python train.py --num_hidden_layers=15 --head_dim=96 --norm_place="pre" --attn_scale=0.102 --init_std_up=0.0222 --lr_mult_o=0.814 --warmup_steps=200 --batch_tokens=[8192, 16384] --train_tokens=155000000 --max_steps=13633
Each number is 500 + 50 x the weight over its row's rms, rounded and kept within 0 to 999. Layers, rows and columns count from 0. Numbers have three digits each. The size before them is the row's rms in percent of the matrix's.

# layer 9 attention key, 192x192, rms 0.104, rows 0-191, columns 96-143
065:488500435499498451503475538506472517500490561513506515498550579492463526467503569419549461495488493411596458571453457573556527563574578518573467
060:501471578548574507487467623544568520409431440512499511558488529516441484476514477529434436525487559506509523535549537487467499494461517444344484
067:534407481549472487491530520511460437467529514546491564500467429411570537451572524456532461598440470550506498518492455515497422550414534475530545
066:567593534448501447433407523569559559478546465471540511520549513468633534449549494446538508560492460426508465456520479513497636488462547458439418
066:561571495467537559456494577463453494561487557494427541574612515570535501367524520529462556541436486470472470513543571507486550452481489516611515
074:440487463536462541493592406491542514512509444527489530442509517415535607468499495473621425475503454493410503532616554533569512520394479487389493
065:463509436380520432543489500514553525424506410461493501569498448519511424487519467508442557574495594575504451459479460567480566541488492544517512
062:475477460439478487433529494503489522501413479516478415450460479552566486518643546474546472545438499464510486523542589501507492478445530519355506
061:585453550518519475441496552462510527475552473507479510522450484499464443474544464434490428399540486441469480486433427545534463576458438557437424
057:522444410497390510515484521489485492458379444483536445463521450516552459467560516605432391422447433561419513499510557520494387558420583459497504
070:460472471413510476424406435381562416504500556576489430472401548480432513505501513464563491537413499553473492493521505473515601484499535485427447
065:554490586515527486393506551422483470465402491477553447561491474525542419481504429539555489482549536530504471536527475502450507474512523447557540
065:507524463478491559457555507473518522520523506470516477576529507420503487548572648517447479492464538453556518483536492449595527533594427524537506
066:492490460473463460461644540498498478545521551576463498464535497519473512422495469430524541491490510506432594557546592445479537472508507516450485
066:474511534498476587588450504424505548473441513509581577538515520412537478509448477579448595479448515505433549441481396462561542469499516453456452
067:331439489481390581445438489519555545446550482492503528534528565446567518516437503524498517502602513532488508439469510525403512425522445554538463
058:511499449527501424555439538430536649457526553524516484551483472524447548561506439479436476489512498452522570537485464462504486516487389539472518
068:523489536600507508442544564490496454585480514494474551583511503528514481610410452543414421505460546422542554444596465471381444412558572522472475
058:471446486580534539473558538553527469551430558495454485574488572439453462515494464497502569444485521406441424465571529487518468614505539507492470
060:522478564501550517466442433542523442570401482430440486521521437476456465449477483535488446425554463523408533525454495448528451565485393471547431
066:517510439472461543506497550572426509490551458487562528455517497446438501383591560481474489453490513421490588400561440565470445532517539422536456
063:469428509565562485509491530496527418455456469468529560552496409398520556508502473519434581508517515459517490455481549521576431417571554471488446
066:425503516460499452479555558551528560396444514412603335468441510485542472557481596513509602574417574463525527567488473501471510494478441511430440
069:528391462424545591477448491456492566555498573496497429496540485575539431564544613440419425447495515590492414590485458554550563609562526532518373
062:480522474480457377485511462489478512567691526469533449557597526469468498441468478520529474447513509504499503424497553597527450526503519601498510
063:531526485523517512475434495521569426447517513445420607454508532531597482557453542489541443531523474491367441436459532517488614457526509633675637
065:465504551473497524412539485497444473602484472533604476521499490541435527516492541514482497479438561469481504518459463511486572482415469556520442
067:501536525496520569419489565574460428507564505475475526510470591500397508448458591499604513459423513436451512497470470468427537401523515471517495
068:511505532572497444493506549621562469482532423526578494594482492539427476525474524474478503523519409507454554538506500484538429420591520482612542
068:512514425522466479523505510531540531467464440473497570571481551503531460460561531432501585409522467492564625485517513458466462460423486479596527
059:582585415494474505567408501508451578530538502434478450404513553585577555462518429440526549474538581476479496573533536499540502594461503458479499
066:410485558560504594493498390522513486509511467495509530438658365532488530508439499484485593485503509492469415542545537441576581591478465458514510
066:509556468476513475528526490395427462555523473492526542464451551427587497476465485524524567543455434452510563566362518472638583528509496498526480
068:506539524477503515562492503487444549526450563464511623461494568484475565544495559494527479501489537476657514492509494533510531493573518504448454
067:456521471454488469503423414545592459490564482413422538474510566485484483570484506505562496506446545460482397600497532382564456523496464494479557
073:485482504475534545490426575518581464551500503502577535498474452581461534516554510481588479503532502456475436492536534525466603586452457460489428
063:431517503519514417546551516560558423407539476430518594509497493496587557547420417485509471475507373496474543494448456508523458487654509503554578
067:480492479526519470442396428471480557498552572442557512470445406462517533526555488501397510532453485514431572371448508482435499561428484575453513
059:499481565434512553518556422501501376470499499491506559528524542403468545491491577490474574556574551495560484619513552579487529560490558391596477
065:482450535502556462457492426612493504478414564564462506485560537521467494499556433513473499502443506496500491485561563572444500478484439524445517
057:498447540431554421397505504513500487534474540470469504611468489537499476530479572446449504493451428442454465489511522577486586400543499451554581
069:536498494534529464480566546475504570413492471439491457515482434483511512473495552460557498537382535421557563494564459449446473490507553498442452
070:540488580507443509446517581413542506483541495534444475445463586482406560446514473481466576502576523510483445516533550557497529455584517504478561
067:399435528443451537439472501539537549529454475489586431517501365524579480503557510475513518525418484460490490510465496489532440527497552513484519
068:531490484371547560433509414443566531462402448432556500469545413573470567556478502486476580497419507540551480387541545494472551530458563443521535
068:475450486529529480510611506492530511503431506445566511499529482496478389534530537583476569454429522550395560471456443493536524551441510450520491
060:475449458491533528523508465480598506432549471417499548512546444544558451514470527468550432575531428599508595502433471575440478455509480554583549
063:511560471411544530495499527486498420461560427463478442518427489516469504511550497599458529551575550445559445489530521467494556584495640550380420
068:540420474394490493506627479554475521539598442579520468471463581462473534426559553529605459444439486507484489501582495576431521659499420543497536
061:590544522510499514491485442574515507493572511489377574492484582487457472516438640513532451425539536539474531514476524509514461620512468469525533
072:547440517426472492538552486527486496471498537511435512526519425569520520475493494458502535557511509476462481479400480613535580469429540516535510
068:455531492491542490469540552425490521486513438464494498491449520516458497510556498493512398499523532560460454606427530453438411536487507468458450
067:454454508556452523505441461527392474489510583451535542483527455551569544516464550443465541539540522555511522503545402531493495567472518514552500
069:541498382515409440448494450512459445536562466472507388530529517474485495530526548502515485499518484520527469474528514426541375473517506512533502
061:441450542512462569442594448489520557561427433566452551487475460484539483526556465529538433455452456490478449551500564455603514395416520545558538
070:451523408490521495439511504542532535572483439582491486446583582570436378491501466496593455448450564528441499558471418429452505512524505489369478
064:595457417483487533513527402501561506394512427476537546509551532451487477435463539521512574520388483454512488450459518554462595456459514531360538
070:496483567561447507544536514474508450545508548606482483511507546480600503498504536524508516566470519569599474454505438485415502491514559469454533
064:474491559555551449468459482468394443524540494547592549504470607482494545470530559450456560486451477460468527498531532538529500553438553497565505
064:479554563521528531428534523492471423552467611554482531636469541521414513429488546508589477386457451422542623493554383417488439476498599484479514
062:517437554568457505509473559519478490487550474488534499545532426497572493466438474445486485537510484484405431503515522467588529525487542531560486
068:396442541544511550543492522514457525502537517424481546537459562511543598521533559461475507489535503521465502457551500504444506432506425591620521
066:510509610481452515473432573517527586514585522585476494469449440507531542485454559511494500486611582513563490474475501481513559552447493504554489
066:534487571501515507471493347511437467488504471564547536471512465438538495479491591477445481552479468509463531554580479482557508494530456543462510
076:546506476555479539520472416442552420473446439454606506477465520498598496528489549532511511457576436521482457525510491548474461501523432505600510
062:472566492506487491523542617561553463530573547540532483557587600529503378427553606463474484422538518420593512526522551519439556548534504501452520
062:502509533574473483475465532566506518515522561506580444390422472483393546513472481523543508564555438493413442515543520526512539579532546491514524
065:568546421581438461582463509471540532477449493429484520561455477539482485460540475439468642461481514469456445408541410523474487561536524548529446
065:491470607476516497558559509532445453523544563455516471476483524467378504441416575381591624491484454439459472512489465418534479423565475521578565
064:430542499495566437434538462488463498569476453411467492402523520503479529515470488538598489421421446521577499510485445536549475457526507509469534
066:532587534474523518564506466553566516433456493508488484586533544451476549442392473527454566453573440482458513441382513514484535423532612576549565
065:502613420555505418467510459450550436497426402513547531469552474566448471499578455565494517498467557527436510546526462526498540483511510412417445
064:578513484506487573500470418590576473485544458458552544517487530517479382434526506539497553579449517595477533523517418517503545522446459561493475
065:499501505501544492459517479529485435394442555539431511558528488454468561605465450528540600466553490543468589546562532502540490634564521545529489
064:477492557517486529499509547496469567540520534498412442564477522557457353489528459536528558573553423569479448510429528525589443497448620554580564
056:542443410546499416499429558508548452576501565537504498549479516507468529469466532422474566487543515521494494470377455545505527387533552545539436
069:585519611461514509462488432498500623540501443511528463423523500565497567520464407468565470462403522468507442446579479507454546555484507511456411
055:510464493530530554440471496482422392436582496518483550508504495602449508626539572518564499409456539466487499557543498509501564464534472557557536
067:518486479444463491559452466433559480571530503523463531515567572530456486473519589513537487489565488465540562542479562441443422515564507471547547
067:512502432487435547464393496538532412454428536570488467560513541383485483577393524439470573533599478493542572522455489497569440496493548536526503
067:461515431442541445436450429471565504427520513505512545506533551399462551525496502434461501567509518550584359512586455602524532574518520499495534
059:574423472466528494497530526461563469488585480511564438524491454512516541490524462484473589449476448524483435552503453499532466518405422491523516
069:471469502587563440424446460457488481478520542515509488473539528551508436498459507491364567466517536427508532560492578511465494496450483595512465
070:428445471519574494502474500481473424490522431528478526477453503554449574567523555568558497580421537530521519466521528517516556584509438468434460
062:460556487622427572443599489448470563502474507493507420551413535466406492449536512522550541485475518496546501451505493542510493552540478526587602
058:488461466579450541520518478525524584533594534514458514522442583424480557479544465464523455423426516465500458528494536434494497502506407475519673
064:505459484391493597543441484431522586482592486544549488459500424509498448479469527474487520441492447589527514521540498518500559548449485443445511
068:551507507605437427527483480472418478453466477514437417470562570482496516425510461477490401505539473451482519425467573524543425506659507444501539
066:456539530430455581474472585452483394493472547581434418534523456560484511521487596465604589520495502356509483482473490480466485553488591556481488
068:499466560475384536478476513495579505559517587504484473577479483488421464442532563529576497525449495394498441517503531518452474440545489546547564
068:439533536585518442499362425535512498543464456440529453547563423406414496465424490456552521452423544537411523458488465452556515486501473432420481
065:513513454466476558552587546421499469479463413395550380499491399487537451534505453457557561552554467516549509508502485558486523416428492494533423
067:479511515410504499565546552446552614541410526507562454439474441505399478477504501552611527509430482458424529537493425506437541523506540570482550
063:539568453505474509562515530490408523585475525566451464444528530518515502526494459492461387616503520444514503563495419424520373472472539451559414
056:550375499520473472447496482436502506491512419515535461496447557520498515522509543520524502613479550527482475544427576542548464470510551481555443
066:488443459432504456565472501437565594460541436498415499453537426505530428467506621571485497487440550587448535469486463490502486446535499421436487
120:475461420498472492526573478408407498530487478630524503523583563504451488464493530562491447505486550533530524527539446456497517546473483511474588
127:490575490487472511509361549458537564508569505479559495491479532544507456558508501531493489583540492559510513470495620470577509513516441413423460
110:539452474410554469435526543471487548535509456517382394463510593486562470454481490526393532544437525545532558539596587473441442573455419517452402
125:499444506507556521552497568496643517546457476544538562666459522499518467460457475483492467483473437436498516525577530551464520546465540559526488
126:493612408490575440567567526569665468420471509480432578432515498439515552564487556464538464475616452465523527559555483535427409525534554485540463
122:558481504431473421453507516472550502530391486409487558538484521436611513462551518516474394518541526489462525575448477535515492522470543432478488
116:502479439420509510507432566474446479483462453459456520593516577478589523598481430486520482490560470530414465511498525523473455461460563515508503
118:568502524500466514579613528427513484516469400529466573510473413457428555540451521556516550520510477475493502539504459472498528499533481541455458
118:592469510496532501602455388433524559441533442498554568436483523529455502563506459563435449579432358512490477486523482481563560468456502583460556
133:491539534533499355533550515542576417503505385487563572558494642428440494526478429544538550466525421546563508513450533455420454467478546488586446
136:492491392471635556529509489488512537579484469513499478526482488493497486519478475477578449488436531497456435498527586446564628581483509459467507
141:436476414523472485570533551440467496478473455466413414464505525601488544551463494461472397546524491560532554421562504511514574486423549489527452
110:404488482450389486523484503531567512543501469501528586539563524380514494519497589547466521525472407494587516567450451319509456488549578474623548
125:522497439512586490531420449443483545471519549540482568515545487542440563419428500630448532491529491522520511513448426528492598510464354465522541
128:467497528503452483446446591554593563509443495572498576437512547550455579486496569556542518518488555451543566473454488525425469464541429498496559
121:553484477428527495484482518522416578498580589505456456602465568560518512518542489524490501536579465521493530537517559544516570415507487485449415
118:522508614467620399493472476512601594439551532491572498498520519447414506569519489480618500506490541542487550478437485455512589454400574492454537
134:551605542479412549473477500481493535459466407566589544512482487513520512545522510388533527509416419492520587475480511545399442554484519446508468
132:598473461533585508560522539535430416469491425551516502572565476425504545453439440523388512439469564588485408461417472494444511405483551534574503
137:539484420463576587489534414533512443464457443541490551620592516524445583512461425434457483438445404527457471523608463489452525546524490490451464
145:450440489522514513491512539501595455564444577552582421458478526523510452479522619498465454379510484351540555490498527509554498501481561450494425
125:505533455464440465527460512465486578429581484525513574530502501532424536490450411491486510504532599476510560512459526613517523494552464534509556
113:459500438416531363533566409523489396478474487569516608447491586437513473506541424434530546533478572402537547538508547591536523519553510508450407
127:459408516396426431511410614530424485490545451478516495472545446562494526546521416492562484535522560527466507536481490554491502438447494478477471
135:475517454506492550486513532531603504524448606403475514499446488574539470448405552534554556441478458538474445505449530530534587432539505540487455
119:578482560505529478539514454439521457513479531448528470495495487517549493462517478557418506488533486473442408451507484464536539501593530532591485
135:441506515490479489444533565594476466495494489531580497480486524488531358487539564428413436445557463513490541527423490498492497483518513535547523
119:401533576474400571438502462461450487450458501534518512451475425557510537548468488512526524419438493462517523532429552476509527527462403481460593
125:402407494485452487423537535560523562454407521490520447484550486613512507482405518488529522542478503461583432486453534491488520460520421462596562
134:579549546576515513431541486442496541403516502592522478506438637537483521539507478509482574520616434503465565478450454588435567579443453538428526
123:522449560471520486541454422479447514518492515455441526473431395438486471585531531422527457471507511544529499461500440543511479523504488535436508
110:404501517476563454563392461483510533511521525471427457567581493485506467545513526539474543474464501589513499382472402423439496589486514521484466
133:474491551405540551439515532541484459581464418529467451488524552578398453427521538490567574467495518482544533543545491478473445462450435434620473
127:476427574486365553466456491455501523520426485552564591453607517475477524610601526523564388463530556556554446509539547495478432522448487502525455
119:485394527553474414489434452473444575571579572532558509505524573519531543493541346537494380526450496493531461485504482475579416530476395551416478
134:475477417512579436476411443486611534497501561461405458572479571466523571526539506577528507505492524428521475401440426411539530499501570454462531
129:500479330487501525492409484543473434517510435509476529587509535588450398471490504470441482462421474444485534525531465478584620500526476516565542
123:559526523415481595544549413474497402497527534513473538533503485495525496424559429397540399518522484547504519544477544488504472473612512450470434
134:545541521485396501507478529548538516481489478512417449484613494527510510492485494478436584465514546610554532584488506619499465434405426508549468
123:556564492538586463437489465482460402586496495492493559495478568423452522419471555517537521435535460467466464626544491489389536590563467433510529
133:513556390570458535448581517555553396495556534501453415479512457445464546510424540546560472476595449576452457495517477546620456468461525523464560
119:453537570559414525550452593442538498504487429510517358506475521448487463527467489565462494502501520510553560456517504495559539463554429559587441
130:467510477445505519507480485467519533541477443549475408500443510508596481507432417459561464622587555457481459463539507551545523490476482585534491
110:465494483525524528564450589438502477560418491508527490444515465352440513475466498456532393541460472421392481593568526497504427524522607525399526
116:496358493555553474489520472416429481508474586425458557514400461513483532565486464492497502470373524506541414525493508531555522533502483501492644
119:541461504485478452380515436555435478446500503438495531497529534592464493517488542497506492499540511513534501483490374579517605415501481497488606
108:458523552557471584492481562575538484491459423455612511546480483508624485494386508479539482489406537531524456530535586468442538493528492516497503
123:447474523607512515486502470437422429460494446449468447410502395493432474525565480485476469456513519475401523449557507562528497561532514565509514
135:512501468529489446485518534435473518550487567499491536395502464549434481442456488547477479482496584445520564488462502568477529516485403491455470
127:523468509556500515594460597450447448443561514574541445539631550526404513563497504514491449427458466528449416523557552521532469532448522437402469
127:449455521531472510491587505451492436495515454517547594497514465523524500541465382499591426412513512616557571432487578528497503521449512554488505
106:476499415467498504416482517473544505543607513502521517486552558447495560462476475471490470391526515457523533461564437472545569492485465475558557
128:524574481540493496459514468453511487474525379585444544517434570460488540504595394491527550522531463540440481466443582522427478545567532482336442
120:531428515526588604516511473562553544584447505394552485455578575474398538553483447544446532522502476464415527487520607504462552516498486479505500
127:472643519433442415480535503586551533378496488600557466433545467415428536413471523534608588445500514500418583554458461470458510504455480389468490
118:537498590483518445463528534562577550524500549539543515419649531510462515613447537497474473576481505605547538500495516434565579541492430421515511
125:540498528511532496554522445511591555489537561441515607561570545490459460451535505513442498527606477467447487562555458529510569511471458494468474
115:579611503493612530487513546609532489495534417476488500551526419488495415444552490524499515414553499505508450481538494515519527483428482445447625
133:542508490433474543462431612395544509512595473525533540514499517479565619473482454488452524462504460505548502511471479508441492619457504598448441
134:488466431511551513531562462538471446496489582590518490475524454512468465555477502480524526443431467477515462532387515393465437560502420519488459
120:547569436511491448371502489539473430495518507454533514539506595513608460590504540462554583489487466466478448415356524427519474486540526486552436
125:448479531490570518572383464504474460450567570422524583605502473517620565507454492573464411455551485513595484542519514617439509500462457389550607
133:498480593517503556560401463500464504458450471524519504459503436455446424585468567614399450501450531524567549495536433521504496562577492456551573
125:492519494556469448440574531441442469532492511536483566454454464575541564496445500431554469545582426580443523458547511528587425424470490499531449
126:576463486595527461494610560498466491493573540548477548387548507525479493428493529458520534489533540425498464574438519519469554519545520629460485
127:441518570523471574462448527564465554483484419595598484494483533409516499492495593403528501445422537476497530527402520463444398526438354503488536
139:589484499476543522536426515507444480487532558506434533438505534457608526542524425367518575548470461604472553517433469476386473473493467452503467
136:550549526530413485580541545505506481412429480409504553531489503503457588480538541479468506555598503533555457467459571552523535531432503407451524
125:512493464504444558494515479490476576496544614495445425512463382541514505503514530478520557598566458525453525486476577559519476495546400517526573
111:489482534497507440497463359517485496467515529473500475503539575507413469445503485579482568461571525400487508464427529453561400513465539511600499
113:508496543442462499524519542492528560505488474502525419560513553567416514448588404508465513513547517491528617421505390506485608466457513519427535
121:562512501453556430475493501496475559432571424497466501573367453429638539460559428506410508429475540534473517527616522537463533437477507506512445
128:402490611536468459581477551512463534556510500557498463391483455484439499557448461554520387449457562487557559532441486444534481515524533602525537
118:484441503463510560420460400466506477460487525438576457407463467580546505555546536490481571438452471576423458488496505476534602551436449525530518
124:425511539470456467535473535539484527548510530551511575553568458471540448486481566565442499464515506474578531469455464509449497480493480493558490
122:539572524510595475546504489470566467522527452497543509553522327396518529496494563437526494442434452508532481508538503496552489504491523426447471
119:454479474488545555548494497477487404607460512510462490404506436549548491412481530478551491506485496544571437451507556506499482479572632490486525
132:501588559477434590536567497433428470484551519551458551520420499550468545501426451521513517517505440447458473572470560451382472487546456410583455
137:513497560587447515431485556518618420494496516524598476439486505600479498566470495473530462533524446439523499466483569570506488503475572573526457
134:487549424511510452510511530437459498540486594516534523458467511507492529450492560532476559503515528373489547605561344471524434521524542502471441
120:540559416496529517386529491562554454519521483456428506508381502542533512540505434415530544521443560497445508539525509504356423492558455452421445
127:469531512451515586498491503524511511423473500480538560530528462414516499519544462497494542424548502492426461567446469427507528574534571499546472
120:411480459615538530421615504516492504485434449516444466446603502506469545538491541510518541434458467529510597463431415450534489512462401506436544
136:504507524476382541529469480491421465477513461539512503470472475558547481462505437563419519503448448501437527499564504450419492511617480532462463
118:432530448415556554494437478548459500446440450504522561462545535542433494553507524448525575467439516445549509499429503482408422399492490511491428
132:556473477567510537463514544516423521471560519570538477528445573490498468470439527577482503442451475507500471550510518472508481413433510488506474
131:565528435446506552474482513570443556459455531490547456508610530433530497475500492479459480418498490589413378464554445520514493538574451474534670
118:449488497401397490570521464519523569505500471469587496467468519560593454472463508597495497472467510417559505544524451473441645554530444479504510
141:505501522537488515521509462434551494495536512591459457400462419553576547540524503550493689541426508431424536429496556477485516473475449524488527
129:498498551526480515566538543508486463381495474573484572420469485484509542565408504472455463540541484461490606513576424527483541474468535478608486
131:435486553490474518381492496432538509484437422484462523510484519449500547579441439548564489522502563484555541503436527533460489547547359398447539
132:433557453595496501487545429490490512462455552441491487507434501520513479443546547567458514449585462455502488468427432497487497501532491441661621
121:543517572579556493570493559516489509543446489496590552533557434490485443530532505502515474430447512598453447477549518467578512474432496471395534
120:470419490589550434505490567534511525478496572480497448547526572494491455555465493459540567506514533462495572421467474387570449421573416514578538
120:609556443463481459462397523491484435504498549509548616546556497510489504495507431518502582474527516501463430511450473451493498469537509476544477
127:508447505415464472532493520527504515437506559570498456492435537602486581467533386512567372482580573543483518468495480473445506381563504454489493